python train.py --norm="rmsnorm" --extras=["gated attention", "hashed n-gram embeddings", "an embedding shortcut", "learned residual scales", "skips across layers", "capped logits"] --lr_head=0.00933 --doc_mask=true
Each number is 128 + 24 x the weight over its row's rms, rounded and kept within 0 to 255. Layers, rows and columns count from 0. Numbers have three digits each. The size before them is the row's rms in percent of the matrix's.

# layer 3 MLP up, 1536x384, rms 0.0363, rows 1147-1219, columns 288-383
101:118113125124116134145159171140134102130104138109175115169130163134137129132106128103119124140102112171083144084122100085123119149111132128158129154102160167126139134099095136094142154152140151208091139101152124126156123179082135162089112079171142109146097148144110112142106135084097146121
100:112097149146126086084109128167140127121136143139121125123123113160154118108197101111158102109128120141134173117107143120088109109126132126062104123147163104094070162114075143133109112127149086100100125117089155104131097169118134144094124091149143076161124159165081149129098125138122131133
098:138110111136095119097121102099121093096144139079098094137127099137173088137102135112123157113125167131139126102122136142155158165088109108136148100119143146090113161123102136163128142111057090088118109141111164101119138090088129084128140133170132107098139097127063112115130088162121126139
096:140115106095107141125087141112081099124139128192128160099169122130105071160159109113132137147138099151140126118131120155170112113181125130141126142105118082157125110109127115120103090163113121135152140131137123110141113175074140129184136169159160134110123115129142147150123177136068141152
108:106121102150083112145136105139113120159109131175168106142106151080151096144108094124171101120106103126146125123117135080136123175116116174147140127146134140126107138097104160108153115098110099115136164131133143141182116143134119104166164095140098122120115131128133122127111189087108135127
099:120140129124134102073150133141098129163126122139139118108081122123126144135159139175107120129133147172127061141144145097126130143110073104104131076086152124144124146095096173109139101105118103140158120124140166147102120104134136136191125115117093101136158089141122164140081065093165101157
110:087085130126115096099113124159129129141144145120142119094114148158157081142064088123124177170143104146167085121156125068179143121122123131083114130158151108106103117111105139149142099125143126109165129129120133158122134153111073107076130142177122127117111144163153127122098126136106137169
103:133146158139150062126065081129133112094133128111077102091090128172101114130104093111098143112143118150134089115056130163133133182145130131144119134113168108119135152141120105116131158114106099123112117113115081098116150142135093127145106140145102110101105124108113178098130089123169091146
109:126158096125121158142135167131103203103104136139092116100105104161122178091141101087172144120111121131117126161108141080141128118105156166157130121104155135106099148116123151141132107115091145125068141129090100112124151134130161128140080117130109127110089109142146144106131101102133133097
099:109154145118102082152145169148097138138132109144142139138151154150095068131129105139115165119083105111087131167100142138146124126107129134121109143128124089113103164093091181148119120154184137147089124147116111099102119149132116088133174122167161144099172136144107143095097145128118157124
085:123134127134111183131135123114155118207141151148134141113114135149136081146183155116097122133136142178168094166120147089109125135132162104095133130089159098115101141125135080119142111101175123108149099136159146169136157125136151109165115112136128142121154140144106103159111133156113139142
098:137146118141171126129141176098138113190114130145136140110117114132159124131098131108171139119096148116163123146106125129117138142172119129126112132106129111145069121109097157137139071132173113133112131115130142120133158100145097055152133130148165148076139174147129127144165158164098179129
102:136140133164116141084096137127104110136124120122081159175095138122081131142149150134123149079130143155178102155151133089106152105123145153119104125091159151129103145129155145137132153127130116140119156121094167121108119122161108106151128118140122099112167135108177157104141137132128169134
100:095168089135128132131118149139104166118122176083166118130106136204119128170063093123121139148089111155108119113156122120122107137108099144098154142121142127121083117139162160154178158097145144099136130125156125107120173101130108105147096144142166114151113096173157114138106147140126079119
109:109116120103098091118105098107149150131148094133122131160118120140137155145088114140117146125125116128119121127052122096086126121113153086120118137101133124061108147073121141140153153151140105111124150148128123128100151168144104152133114132150144134075118185180134151139126145124188121152
081:112160130074112173126128140148141112071097136145146146120112129109100129077173186156128138064142163130119167088154127109119136104143106149123101105091146161109120103115137145090175170132113130135152127150138164145129145144144133144179085185121116099091142100176136122114112119121109126163
107:132096122138104074099118131107096154179136137136075100139128148134126126157094131158089146122135122119139152119155116099138137138124110123138127114135140117085123151118076099193143149142101121100127087118124131122102110167098152116109138107139144137133143111143103132129114070140154138150
101:098134150129137154160127135109106079145145126138155075127108129134131100107099137129110143081104150121165198104159130122172152096140169146147178104142152165091083148107099141148147121091116146163077116140146083079116142126157111117122176170153114166088162109175150131112138130109147133132
103:156191095134089169109080114153129141096106122138081133110118135113133143141142145106119138122123144161156159078126134067163140095140101163099127095085119118116113119129135146117111168117094099121139132115131159132131104169170145139139150119077139150145139142132169152117106129134103121148
101:152118157120154118156130129149099133084145134110118131161110133111124144103169135106134123097111123118131093136131151147120112075150141173141143134112110180110110170133123123083115148135124132145123088141146152135117097147106169140154133150145190136172160075125117095068156139090132129149
097:174122127123126130164175151124139114195093101133140137124107152098131162139138126139120096126137130118142088144133094158166128094127095098097124114128138148101156117105123120115197109074100103108124097125165104106142150170162133099157128119141104174138115129107149150192097130147142128151
099:093048120127148103097195151115100143143116161083094201148124151135101143108104103151151089146099080110155112092144135117141100110131157105148093147155137096098141179122136173135099170121150121122126100164148163127120123087100151120157175132167145102151154112098107129106116158148134139141
103:106148126158190116137089110074097137097121154114095128106106126103127117108140154096130158116121177132175113102123106135088124128141121128129123137140178120147124164128134130148062109096170114123098137111099133113113164155096117140155128119111117126129138123098135139128093114134122075111
092:141102092108085142102115107150161151155143153120111163140147140168151109098094137193106134132129137185135120083171139097125142102153097103125113143134181121116109136096134133121209131094096137130124172113125143157127124133131162114146089146134116157077108134114140152161135127112143116101
102:131129133116138126127144123114088126101121117144120172147090154114114176170057151115136132125118122114109079097092149145154110135102144156142125116078146127116150140132134120060115129115111106173137145122083139130152099111079131143165091131102112080108116149150103099161120160080171142137
111:096121080118130156078161172142111076104132134126161113140120139123090163118132109124117139129137106151119096138122164161127150066120110147114124089159125145129083119132121187159105133107128120164130148109129136152059125132107140115135160127156188140166159143139146124144166094141126131109
103:116170108114139116116180117075150125121121125146104148133187116139156138106141090137134105138175157127119109137166102074113181186166089116151165132129135151136130146126085133146168116157171151154136122123161152139088136107125146143108095100153150123107155142122113132108104139119149147179
098:125125147127127171115103150098158162122126138145169129120141175139154119089143134160121154109109137114143111108104124144157167190128123140124131110111151093104119118141106127075138168120146120122130127102137141108080099136134120160142101177077107125130173147143130107117095107118111132131
113:109171111169099128127105161129109145120111088161105168136144107136106136143150095156175120110131155135148136128128172083114142095128146115148142133075157126128146156125089164117154109139131150104122134149133107175100143125125137146135189130140100117095107114135168157197135135136124122139
103:132151145129096121128099156113098126153103135105080105176109155120113146111135136125109103164125139140152164105148059097158136098116144132101115143115107110101134128095083157130117136157116098157076097124148162122138132103120141102155134113137163115065138125121100156098138120157137132161
099:151104070133082103110125117152140200107109137131109138131122091149104118161132114126108102136134101138078079107174094065145150135123141103136115135134119118126132132127108136181137143154114109152135142096121154088099106187184138139185067120123098119135123157068134155096092116123085139136
098:141146097107130189161140159149100146169132120151112145158100129108078126116139148133149118164135134145124158088146127103136094097144140165156133132112160113122140147127155150145137095147106135143104137120139139130156094127146123139117118173133147129135126087168135077105130160096188142133
099:142152115142104139111118085116089112138140159120110109162125090129151158103112130112134131126159133151114092133153126087108146129126091100103123149130133141066120158125092168121166125118150122091113065130144185134096108149109105121125115100145188119154146169127157114119121129133100135170
102:140153112116106144120157145128164146124133143120141110166090176155126092106132086180114169149091102119143145159158105085139195092076156151154181107163146169118149125151130142069142112121128115151118165119149136088122151162111086105119067152112135136106140183154138106125122146164124156110
091:067108141096131146155115154136111165146096118158128166152119152155124128167142118147142099093140109134101146109135106099155101147148155123156128189107108095140133111134132116102101126171121153088160100141117136130137147143155125100112103129163100161137130157123116155145115089115115113134
095:118126125153078119141115138148116150102120136125139135142152160138138097145162132090170149045084137132102091170129130129149133132137134088116104133111125126126139128128140136160114118105121114102121142154157114090100078147126133100160210137140102138108109133136080193085134102145122125134
095:097141122126167093147090068155132173118105169105096158132092113131120150126112173118141149106134123092107131140105143105128118175128109166139122120158103136147106148159148138145095157128080096132115123087097135141132132142187125131079214145162142121139142115088145133094142108123142103160
108:142102094146123087139175173099122114101130114107168152134108113166148093104089087131103141141138133118141104117059113149106136089137131138097126152092154138115113169134096157106139139145107094107147135126129129118160123130110077113152115154096144141102156098175123111111095122152137100130
104:111149124111145097109150151153125141187095110096132148076129134134089136158140096089118121148157124150136120119133103099152130115113170139173125118157146132119095163099123091116120111154144119119100120116112131162126151130079129113144135148159129182128162106121147104085153148147060119144
104:121127126154161127199119161128134121146125124108133125150135133111138181120153112148134118134127167147127136154107155156154141122132185155150132146104122117083130132111146154117126096103101131160170110105102123162151143065106117095141149143123161119120157097120130089119154095141074137166
101:134170137135083089122158130137125117148147115088101178124139137141114159126106142133137143169158125069190136109105087089182165113147159126166144138095115161157138141123078128124111147121092115139078144160112180075109142090114102118160190174148127174155164099105167115100150151167140143144
096:178122105143120097118133149092165123160160089132146142121135152145153142176094129120116201142165113151167111115139133117144145133162093136170160096141141174121154135145116097135121102137164129129119115127105109121114147157074080122088122108175174115162144086138214148174116115116150149154
096:121171126159103129140150105119093125156120138090076148114100131141112118124130131160168115117150132120111111157065135129111143122128138088134109071125145101099143168105114150146069092140118134071137133096147122152161145115110103140118119129132113111096141112123183183133070101159127101139
107:112120091129130102132132154134092109130142134139096139131121142142108066162112126145113162067142106105124099104152149106131138129141161143160124067122118130108113147112087126121097119140153115161112116132107146100090165106118128121150088141103159131088104143112125164107112119117144182144
097:116159172127148118132146110143095122135116142147066157161154118198113173098154104100124102147154101133149072086113127097100165141116137147140114106132098137160149129148114111140105102142152142147097103127140121147101096120153124153129123086138122132093148134123138168104122090145129141149
100:130115094141143130146107126103088132136122140171209150108133135121135127153119072104117142131171171159124119092170141145139119074140109173131103154121138134153105119140131114110119115147141094108084108115115125127111140163111128111131125142141091168180073151127158111102116089104114145151
104:113116138142137138066109134113177134109128153093116117095189130135098152163146140170119090178132102188113126121121103129106111143133135169151107098132123117165158163080169142133092127135101134106112120132156141125096134123124093144147150147146142126142076098154123105095175124095173103141
112:164158114137153105142143123088085131129112131127097125143116110103098121103097134119121178113109139133107128117154138098117129098150119153147143106096151144090109163114103153155135105085149124158114165136091170078089092115118127102174152181117144167136097147083115129162139152141132154130
095:115161108093125163144114112101203090183141069171145127160138151157107126148118117149166155090119150115137106124152141126127184158141102131126182111097126154110114112111133134158130126118150141101148133093112120158135123129104146126155131145123196142172148126138127161177131117103097147120
111:125144109111123133093174153115115132070110127125150146102097146157142139133170097140148148126092110144147102132156129099116143093143104130162175111138137164138110129136095124138153139121113122128121082103164192141086089154113091173150118113121117130172142137121107095126097113121154109145
100:130171122144149156135111167135109106133144120105157157096113096134103147119128108114149155099101150127142157120157135110072135116188108152056118111137127175150047128128088116096121075128167106144109173133126154140111171174138083099121123173114136100138153125127122142138161160111162128130
105:124128099075165146120149136113165133125105132145124178130129109111130154099122100114123154132136112136086152138097145108140142129097128146148104104128126107105137159140130132136122097144134115182152129114191121082086115153119085081108128171143123125153109152140139139109114138116127124147
097:130093101126115112107163085129117131111154121119146150116130099171148130141097123179159158143122101126109111124120138096137081170148120159115115149114154119136123129105100124126157151071115143150121103128127181124062193134160115100111080127117119128143119109140117139081095114117144110150
095:094169110091108089149088141096105126084135139152124142077109080120162130155152146130102171079155130152132154141160194115127160137106113152129126116112113137139118170153110135127122114160128116127170090130121109143133128145100117118164120151154136130128121098151146156145104103083162182147
106:116103110057109129157129116113136120155102117116152133163099165160144131130108141134098081090130141159137106142166110095157103133120159098143123111137129179144121120146138131172071094146130122098111162089096130143146152144146134108130087127113136149170107161142086113129117170092173091145
113:115056118143098150125140155150111107148108105086123135104137157180171133112190138140103102151096183155146152120145110132129126149112153101138119156127137148106137174099119132152146148145073119134117123098154127126139091133129108140153171127137111117096153125115126140150115071125113092135
081:136101142141116109151131119187105126085160104131129137127135128168183114114102133114146095119072133148067119101073124138162116135123105141102123144123121149139159142134131129121144158076130119107134114165122145114112126129131150138161134149139128102140111153111116150109123089129134159156
090:145139118115101121128156108147132158158117104113138141131151134119146093150084117136166125096095119106110123158155180134114128103107122112078134098138123148089135138146113152104127138097154128116168105121108155076065101149140126090147152113087148102146114114135129155113117103133137141152
093:127084137113106137162145142135083101120152141120155118114146125113112169127115128116125142114138181151123136120095152135121080102127153127117114106116103108140129136096169125115111114154104124141175154125110129188127181162161110122157159129142151138141170145099111140148142110121137116169
101:114141081110158103161138079105131149138083122107166149113122126126098179142124117106114117110105126122140139178092092148132131047142163120138131138130175151131102139124116133110100123088075136127127145115135155071108136096156104109123143169159079153144075110182111141099138130072090141137
105:113151129116142160119141156119113114129113138122155113149161150129133170145157157115186150130110121117173083091144144092107154125178137173123137103131130148105096149139090133121094112120159130117174133176123163161107121097113081100120132110107154147098113138184115163128107125154134149122
104:136081141130140113112192188142114087139140117152122105159108088094183135163098129161146148141083125144129150110147165165170127129161162128110170123130135117137114129120115146129078091119137106121119133106125141149124125152092087199089146149127161121090147128169110057102141123137214073142
112:111085099120120107118155117119091159083085121121082128103128148142120144125107095126135151107155162166093123095145098109112157120128162140161131144162149126121114144143122154155172080131109141153086147087139145122131146156118111128077158136168166097156145115105128113125152097105121123130
103:092093149148162119104119094085090121089113082210142161110134158126119157175149093119136147109094143104121106143174146112066117091151144111154113114102151117101109134098106151073091121126138113147111156134103180125105166160131128100163120093113097094151149148110128162106130126134129057119
109:163119115159092096112114169117128090166149155132141100135143133149135114128122058118153136139137122129086146109146098110131202121123078112108131139116129104082148156075138129148166122139161149129163126099147132126166152141123127092117090114101182111151170132164156135127119134114125106134
101:107136097131105105090146159120098126118131142109149104093173154181143152146149192162136130150109141127146123125149136123109122128112113133148145106134154133136129160151075131140101095107173131142110109148105191150092121130115120132130127115155158118082131141146130127131117112142126129151
110:114160154148131149158136106122158158113147137139184137132126110124144116114151125083132176127108170114128132121128126125123185119131118115123131111110133128125089143090137139071110089110106087135141130117130119143123150174094140097103117141141110112132113127122167131115103151129102101099
102:176048137123097096126118139148131120104143113150145113118068153143147096138134091136082132142118122125134123138105113108142090125179147101127170133174129139094107150144147117152160152141148087110134117118096150128135103110110077128129110140131127086114140107127087145141104099123139139153
106:094133112161135130139124150126130150174126109118125164125109117111076169146107122159110152130147138136117094119113109111131146103107104110122127093094128101115150162085063150176132097125128079090074097147093152054136133120125152116135143118108156108122107130144147140148081115152112092122
115:055142124116124168148131163150116132139112128104145133103143081153103160126142112144142146110151117155098147122140128113151105121113106181100156122104139130089107115083132157112180136110100110165128104088121129146112107162165113132166125132121121172133131147132097146102075108138115076162
096:138142143144150154121147132129140125087111091094154106136109160149132133132125186136091133152157139127131100134063150108118130133188115131164131104125148154102093193082102131120125147120122104128136162153171126150089099129107172111147144144129110115097123111159111127148158080136131153169
100:108185146162109128136129135132111145108119097105162146127132108123117116136097130168162126104074123162154141125121154157139076125133161103152185088120156125120111122118126168065176086144124112095200134168099100113122148152116106112096134127167186130127177138118157093164107170130146116157
106:101137149130104078129115179107162178101143140119148146101117144146105090116101153085186141120118136135131146117122139119135129078100166156123156122149146142138114157140089166170110151090160126134121126130127103144101139126104128114078108137152148159165105097150139190112121100160128132115
# layer 3 MLP down (transposed), 1536x384, rms 0.0309, rows 1147-1218, columns 288-383
104:133128082117117139118089087151154120096106151162101146098174117119113138103127135175132128129157138134125122099152141132139148105181130149054112103147126117102147137142119099169173160104085095147156128107159169139121091145149103097141116142128116178086102128112156104125155141102121164137
100:095129132121075120137114092145151180140109112116164163110091128127142137132086153142143160118150158066121172160129114116134125141135178146119133157133107119092127166111091108174152120143119090129150101099123127132133165149121136141133082120100108113157113115113140103091102167113135116143
092:087112127140148126105127133143115187102149161100092103149093140094094121130119070107119158173138132104142130152090148121189150149115143134084152138089119096098116153154133110161126108132113138044108151083130108144141119106124150097087123136104159106124151100154125145183124141144087088135
089:124099133109139127117155114139148185111137112160135137132131103159138104131123120129115099141151101094147179129133143149121157125112132111129161129117159190114121178125107112130122160107150160113112107150142165088139112102147163163124099149103109105131145112104093058115096131138152110159
106:115162150107147111140129125115116135160114131109130084147114129088095112159107087152112139144107118121110101138134113103104116130104131108110109133122133154174150118153112126159124123099138114112144155110151114137126135116141068120153118125147157076135165112128121155138123165168086097125
099:132108149086121135118107143129118147147145090130144107052141127136101132169128164139071133119130133091111128173138150152114140149128074159096137111148130149103083087116117106142131121087096142116145134137116157165142158082145102132124160120153110118124102111149139158129156124082125079118
107:144111169112176103140109136112169172134134164157136107086131103180150092148169149127173139098122097127147100118159114111104109103133159129111115134190106092110127142125132111148130110140122135142150121104122134117160122094164111071137150156147083136116150104141172118143109107092128109109
098:158122081125110107130117144093098112150123127125160126084160137143057147140115138150176071118108123104130128130149132115100101066120143197168145083155138119114140082174153113125161133115142135101127149131146107121148120132135143130170171120112111173176112186129140117137147131119099110133
108:187139107137102146114145112151137157086121142132122112124144143111090145094107092122127116120184119127134100090150157088122154104102159129118119137165127126163120096120107137126140107109112144130100168131145128089157129167150129144108137120162121081141090122120153112181139139141122120099
096:124098173099135142113118111139190063098089106112106139117145119142104130112134081095164143086090140126128126159117135125118157120148129115107101122145140097118115159139145124155146117105108103141153116149083125152127098147103149084159118161087138152116129088144119124124087135084143110101
090:087149079142135167138136163131156095137140164105142107130130099172118131156143115107151137132120118160124095146130095144129121123139174130104124113118102058132096124131135075094152121091149170117124080141155126129152138114105151147122101114123132180116120145117118148161146103128158137099
094:167082151103157133141148151146097142120103140113171105151159107113123154114156133152104159146117130120082156109091131130146124098111120146122111156143119154088162151101128090101120124132065146116153140105094117160157111164128099141138118130162122094123147105098139131140087136116126171148
102:107123106152125126124150186146141134153109131129125134117104147164122122166138132115176131151132100134136147134086094098134145101119140109164119116133116145116144145076127159162154134159138125169158140088080124115142154115109152129140134095137169112142163125148151128136132118147104130096
097:104102153125169090153102113127130176061095193093147075136069136171173124136118121117123139125123118122123119125134135144132133154117135127119161135151164101109151160110126155107091128132106124157160113131132111154187143099149076151127129172133105158092110132118134159118119125131147085180
108:109159130124098113139099115125130140148128131159139158110072101166135094119089140118109153147133130129163131152125110147108131131111130104145086171136113101114155160149126141132088131147185149106106162129156138141153108139104125144134112081143141173078150118157118153125125126151147131121
091:141113111140155145167123139106159173131138135111136107123129124147123120103105132160116070116142087103114107134140106097122108133108100125120159142120156095107147128135169158116116111132159118124115135126129132103105156147139107101115153119118135161131116150123206143095139144128128088140
101:115154115103097168157105128123114091123161124141102165119128115151167149122144145092142095122125137171117150133157135103131161123112100155140147177139111103172132114170153122119120107104096096132135125113121091146142071159120089132154101146136153078103093173138147164093150094135068121129
108:146143139121111147105100089154084150128093158121166090125135137086120104143098142151110103145115105118111093143137086091111204138135147126162125106140139132122119117094141140145096131143114141153147182150139054155117094121151113146115144149166174143147124142154161093148147167074142182131
102:108114112149122127104096136160137122130120153178126097091107092111126105155137161129107167148154135142104163086099127118174120155108140145114147130106109136120147103120153125082103167139106128093113176141142093137182116149153146162144134135152129097149106136101142125170121116128127136114
102:172137159142134133139150090114138122132138128114143137128091125117136124114166171107106121109112091077149137113148117138122137101121144129122150113139062152117102129149169091100133159152133142159157062101153154128136117145087141142129123093088165124163169096124114117111190141118143169094
094:119171130115133100147110103159134116156140123108122118159147090096148144113175167148149160108137148130102121146148078139129138138091136133155125129095162121138097155110115154162073157160175103129107097122182110132132134116150143118159149139080128129113140114126130121104130111139112161128
099:156123118158122136140131073107160135132101107146139159109108089069108106133137082127129112111135105101098130154116131125121128142111159095134139123129123202116154151139116155121118149142086104094141132144085178142129149120147118124170099152133079159163130115121136071126122136091140116122
106:148110161148126151153107139152131130134075134085170130146154148128091126138130148128164103150151122140100119139121142143162122108091102142156117153108124167154098134146159121133154180097130124123166187181122136158109068098129178132105105118128131114099151140090110114138133111148155114155
101:182094069081112144120129121122125128126162143152106149110134144102143200085143180155127137150145137103119153142134136157130132116187129158163103150144123153151143147130108115094169091134131148106146126092147193091132160136102176116151147143127148154128092122123102094184153142182094157106
101:120174102163116135123108109148111092159114144164145143114090083142069132137107144123168107136131094120116135131119112126123118091152110172107119104103140142091107130086127167094107087119087135165120171124104123146095143129131118129118112095118121093132156123178087096111150185119092106135
105:162138103109103175137138115112099120147166116134127170128118137109171154106110122168113151187156134124124110135129180148114093129172149113118114107125155099131100121120143136136138105149162148143141106124166141137133136169166138083144127152133154150125113097099135168100150145165127122119
100:116119113096085135160107083136106091110128128136109140114123142176173131089147133095112111141069157121114115137113148142131130141102135151128155102138160090121123109159124142111140149152097102066156136148127112104121121140081108103100129119115100102097093128113129127132138134156077131134
103:136122144131101163141123153106115135124073124121151134155155100154147106095099145138173119110140130125114154101131134155137136137107127084129090120139144131099178134145128157074139094127138135136165142159122118141117133128097165126152110114126087136102119082131156126110126168113095131102
112:126140101133135131114151103109166147150121144134123135130122134138113154136127136126095098114107103081140094109102207127131112133145153131135146116112145119124126118133101111168146118133099074116141152108094097150146117135110115131181163135140132086166115090160138136152127170120105152135
100:125113126100083164103109135116130161139090118115134132090160104102127133133089105149111146150149147184092155125146127156166133142156096100138112108160117134149134110056126087116132137119077139081162144089134112191083141095156173145133119133177144147174084131121165111170118123107118095124
098:095116151102150134138120129119111108165139129107131106116126147118155154116108167136149158131131123139183170164114118189095117107155110147146175117105174122141102167140171120096130134125117163105117148176116116151152149064097111120091137138126153107120116118139150110169125148115164126107
101:138164179128120086118109167120158082138152085103145104076109115129137130103120124137110188138145159165120192130128161127127111125118103104105139125133129130141122143095116124132125135114125132123134119101156104134105102122123124119127151123130117046157136132103132127146123104135094128134
096:100136145136138114141077117107099129155137095126147108108141124139148140139119125166116092121152145162112113085137106093112124134116111100150143110118149112132109135153126133086147121121120108123111110123126110055137131107126092139156095102132162138126117129109154125092149144117137128101
099:113110142140155133090130097121105114092157129119164133095085120121136106139146130132079134084085153134149121146148123098128122107134153128149115124111148105163136119137131103135107106145128100079141155126152143095099163132098135133103153124135149115123108140119113097158084119148136161155
084:142176132138134093113136139125115101120159076085104118101109114086131143130108121089127165138151104102089096139130172123088159113142149154116111122108099101151124080122153129137157101085131079183117126128160109123068107145111135155094141136143140105108147120118100158124149135186094119135
095:095099111126125122122124113137134170131124129131155125162131115126105086115113127120162141130149114147093161122175108155117140087086080105072114154127080109097132162074124138155140133110122161089171141167106125186146096119117151143120171092090129130199116124102116100118149083157149133135
092:158114149131121114149146184113150124148118141129138119149109113081158119147135121106146093120108113156153164119143138121137116097135132070122121162112179125156120128113133107113158118145156133143111080134102142093133127115125130092160079135142134101117178126148129119159095111134143163129
108:136149131113131118124105158156123152145120190109116066135133133090152095111146129154109142130148154126145138156111138109100104150136161116096171158188052099142070130123119131135119139138107139122129157095177147151085137087136128091075111149117171075103127148104124133112156106108125127116
107:143131100116142119157182103134125115136096104113068132150148118098123130130161118122148082123126107164129121085139114167128141142118110107161119123113122121095161140125100076114075181148136112168099096140088159154130150128131126143143156129049098076163099114140152084106130138173092140115
108:123087112096142147147138111133127140138113112111139134083132138126156152147112129117138138146122111098152139148110123137148149126137121151154142180136099139143159138112133115158118152128097131178174104126126122114131168122088134130138125157109185092135112144113113107127141112096138162143
098:113123092088115115146124134133140101128116096142140139134153106151179114108116143084147141117162085087116116109112119133182160106115156072171155166103123130130100132124122097125106181126122153123121127138121196112114107137115118087139150135131154090099136124121138142166088110139132110154
101:133147137101109117099112122090139118161104140123144144169132138152111111108140115142111123127136118082156150117114100142111118093112130127101148134141148115117095097118134161136106107119127143115113142132142120107093109119138141078168104118182139148125105160129117136131097149115095109135
097:128133125121131143158105095109130092139111116143112109136167151138137157136123150140209119141100174168117091155137144107133137119129173122122153137165132097100118118133117098185151121135121096117106126101120107143142169118136118128134150166108139193109135139144082139101160147135112127118
106:171107115089113146111151142159133098082107139148106112145166182145165114080103140129090119106150135145150142149120156134121112100132123100097111100073138149133139113141158118109102135121092102155131086151115171145137146114127154132131139137097120125117126146148123138151094155151129124202
095:111114104115074147137107115137110143137112101100151092085119130118130090160091109096118164100123166119120119153168138144097107087138133065115171130147154135093086106113152130113161135104109102117179173126114111099123169120123150088128156128108086149147110150116171081155127105095113093138
092:120112080096099093092126108106118108140140123112124098072128135169147140114127149141115127127125133105144104133123140166147112106065119130133117077136102120100140174099105142148142124148142113094086120109124124108109099146128129119167114147096106099160135157129107117130112090117061091134
098:123126103159131110170134134138114156164122130114124084140117130124141104141101112124153135089121115190141145144128083160137113111077146101152162082135165145129094127143134116140121125159130121122131093122087141085102122121106144097138125112136129089106164120094151138136070106128176125127
106:153154128128145145102127125110081070118120129067137146148093159147133154139113136158161144111176105120129132135158079133143115120156156131097160166092122111114116118112087118137138121130159137127141139145085145132123122146154094133097100125088136124142100156146101110167158138114136104109
098:119121135168140130135126120095145143139142137104147137120137136154109117147122134140119187148135147137149125174105152155129160125120144167109130065069119129141142142131120074126113101145128131114136157090132137207109125140178123130162111104132152133124141136112116106128145128108135119097
111:134117116078113128118146132144133166105114128145188184151097162080162113135156145085111131146128089116155150137103075142127093125118134110127120134144129134144125163134147135138136118140124197144134113111169131061166101126098129149159134139079150094179142137102114094148132092101140136103
096:116146122110091146111125162046123127136148118078109157130125127106159136115161129106077174127117157128114145146109139135130178141105119167144103127084104139132140137103095121163092114107101154114131133115117129139091126102149144127120160104159149173122157109151124171116100115125082143136
104:121168105072117104111118090113130157114194121115142143125164115131098125169142128140157190142127149111103131136124161122138149123148105101056116117112118149134154121144131139140104186113167071172115127141174080110135094148132123132135129126116104077128113132145166121154100173102110143061
099:169107126120124098153135138094122126117115113058127127086095131124107135149167115102115127117097109091177126139100085160123167125113129142168104168147162112145093132111145158088131127166119102171078142123138095064155127145130106134121162170109114115117147098100172126142088140159091114136
098:093129126102163147135107140126118120147134135172119106141142121130184151117107115117146087149151114097124136162121125145126137147142114157100113143120118142154119109125127138115126140140119124106143094127125178109139158111130140162088107108147132142130110088149120143120134110129126140108
100:142212161092132095107119100103131075100127114141121113129079120082125129162122142151110157110134166125111116128115155118118131141157093132137154155081170098132105088147099168158184125110073072120105157169138093127163129114110089140126124109122141102130154116158122203058155146131088166140
119:133097136124118104081156104139133119126087166126176161082128175087122125132110111110104100118152125128124134116144143135139114115114140118176097144114121148123157133098082067139101138137079144148126143119108103156155156129083117166106135121101124107128145144135090118169128106104139120169
082:126096141180130145107114098166119136175115114141110114162132129111123145083132130137143130110139144124112139159097118154098176123121117114139078111161147063151124139097151152073094121109162112109125164136133117136144155102127168145071121161116123153152108071105148127126155134082133148146
089:116128168164133125115176164118151114109124101109122133123108108111126131091142160120115096132114147135124138073154100150092123163102106140177069117144114124152127151118146120119098123134093127150090112135099130149134110170104118166143134118161115135136078153130110169121161106136094137116
096:081132105162156142127135118139146127141126164165098110133145141115120093130111110134185098113149130141152167116112151103110120114135122152104132139129142110139125126086109125140167136126150140103109173124094153118104134117183133133130135129094131138119110168113150126142115088169156078163
102:139126125118146121114138137161166147146101107124094135148116146161096144139142107121170102146142171153189100128143113102125130112115110117144150134141157141144110149128113162114137143121139132135101120134142089147144152116120108127125152123168124100144136105138094144152125165137150144133
106:154090131097140109143139132137111150127109064092105123151104160134127140129147139140129163116159099109136135167127138137145088132125104085146156140175103129151081090120125121120194156155107132125122118124137101102118108131121127142117158127111135098088117156088149134104120126162169126121
107:126063134159141186090140097120094110129154139128090116155180122139153149142106132162143133146110108121170123170132105165097118158139152131129161164107133134116152125148152138114087087120116121098116106110129149099145159135113086139101140137144102088134131128118115066132110154128164156163
110:170144139107142159128095105113164115090130127141113166162118129147149135166110154124125145111122148159094147105087082142123102111125100117143142141145110121095136146158158118153161143139131124134114168120127110168113148130127124149090147105151129108140131100129137175140144111104138085115
099:124144154148132159171137135134110085124133139141110113119167105162093111124147097142149107095151076151144133142152090136160106104101113151130128117143119128132168134122167116133110148108076139171140110158124143132111110085161104164066100116101178113134101106151098141115113109170133144105
106:156109120149115113157057166124130099132136154160155130158154117126091118105129105128108099142135120077116094136113160160131111154145110145087124211119108122133101132124075148141155150195148127104128134116118127141157130123126120086093069126138142108151166101141105146122119150134097109106
102:130094088131114109080138129138123117167132076122129122110139098094151107132133107138098111137134124123111133162102114144134075144151157124137132168146146097137114142116146145149151132090111122130130107176077147113131135148116091135186104147178163127195126147160134095149097167073083123129
102:122110119150131150090145122116124125133130109120138095136121108117115115090127134066140149110149151128154126087153141149109110146098109120066120079146136103094127081081116111120160084122112131146127163100102080097096126117147112124141126128126122113102086167066143117079113141140162099108
098:096170115110132126100153141068134137124116136073149075125129143159075157145111136122134113114109134139098133104113117109141158087063102144122099094121127119088140126131138111115133107108114131136127076129162125135099134143136114148149144140132098136135112152126171149150086131142140093138
104:128139126141133115147099173145153152108136100108158132110161138104090118133117134102098119131092109177119119125129135114159098109116121101132143166129097113140137096175112118146088098123096120101116114162126102141137135142140136085130155098157127138093126120099149113159090130111110100155
114:122143202119142109134185155120150080134101138112137164097148102126103122136133141121121137130132123125146105125125120129160142122073122112107136104128094132112125100142139118118143161142102124144104118204146141127177122109145107093133112121141123123142133145080097102102084115124153106118
104:163158107158148164125144131124168118160140133160105135093158165141129095142128141125149110121173106100121107134129103099143149146147115115156134124147085115153131109111116135098157113144103139130152143137103158128107146095106077110180118135159125152127090127147076160159130138175089146126
101:134107112149109154111131125144122124192158104107107147117149142096129107111162145145142131120140142123110118122121108099082154103172113146151128130118183148137123124145141144125153135129135165158135117076135098102134146163094130119151110105142135156152149089172121128144176088122138123146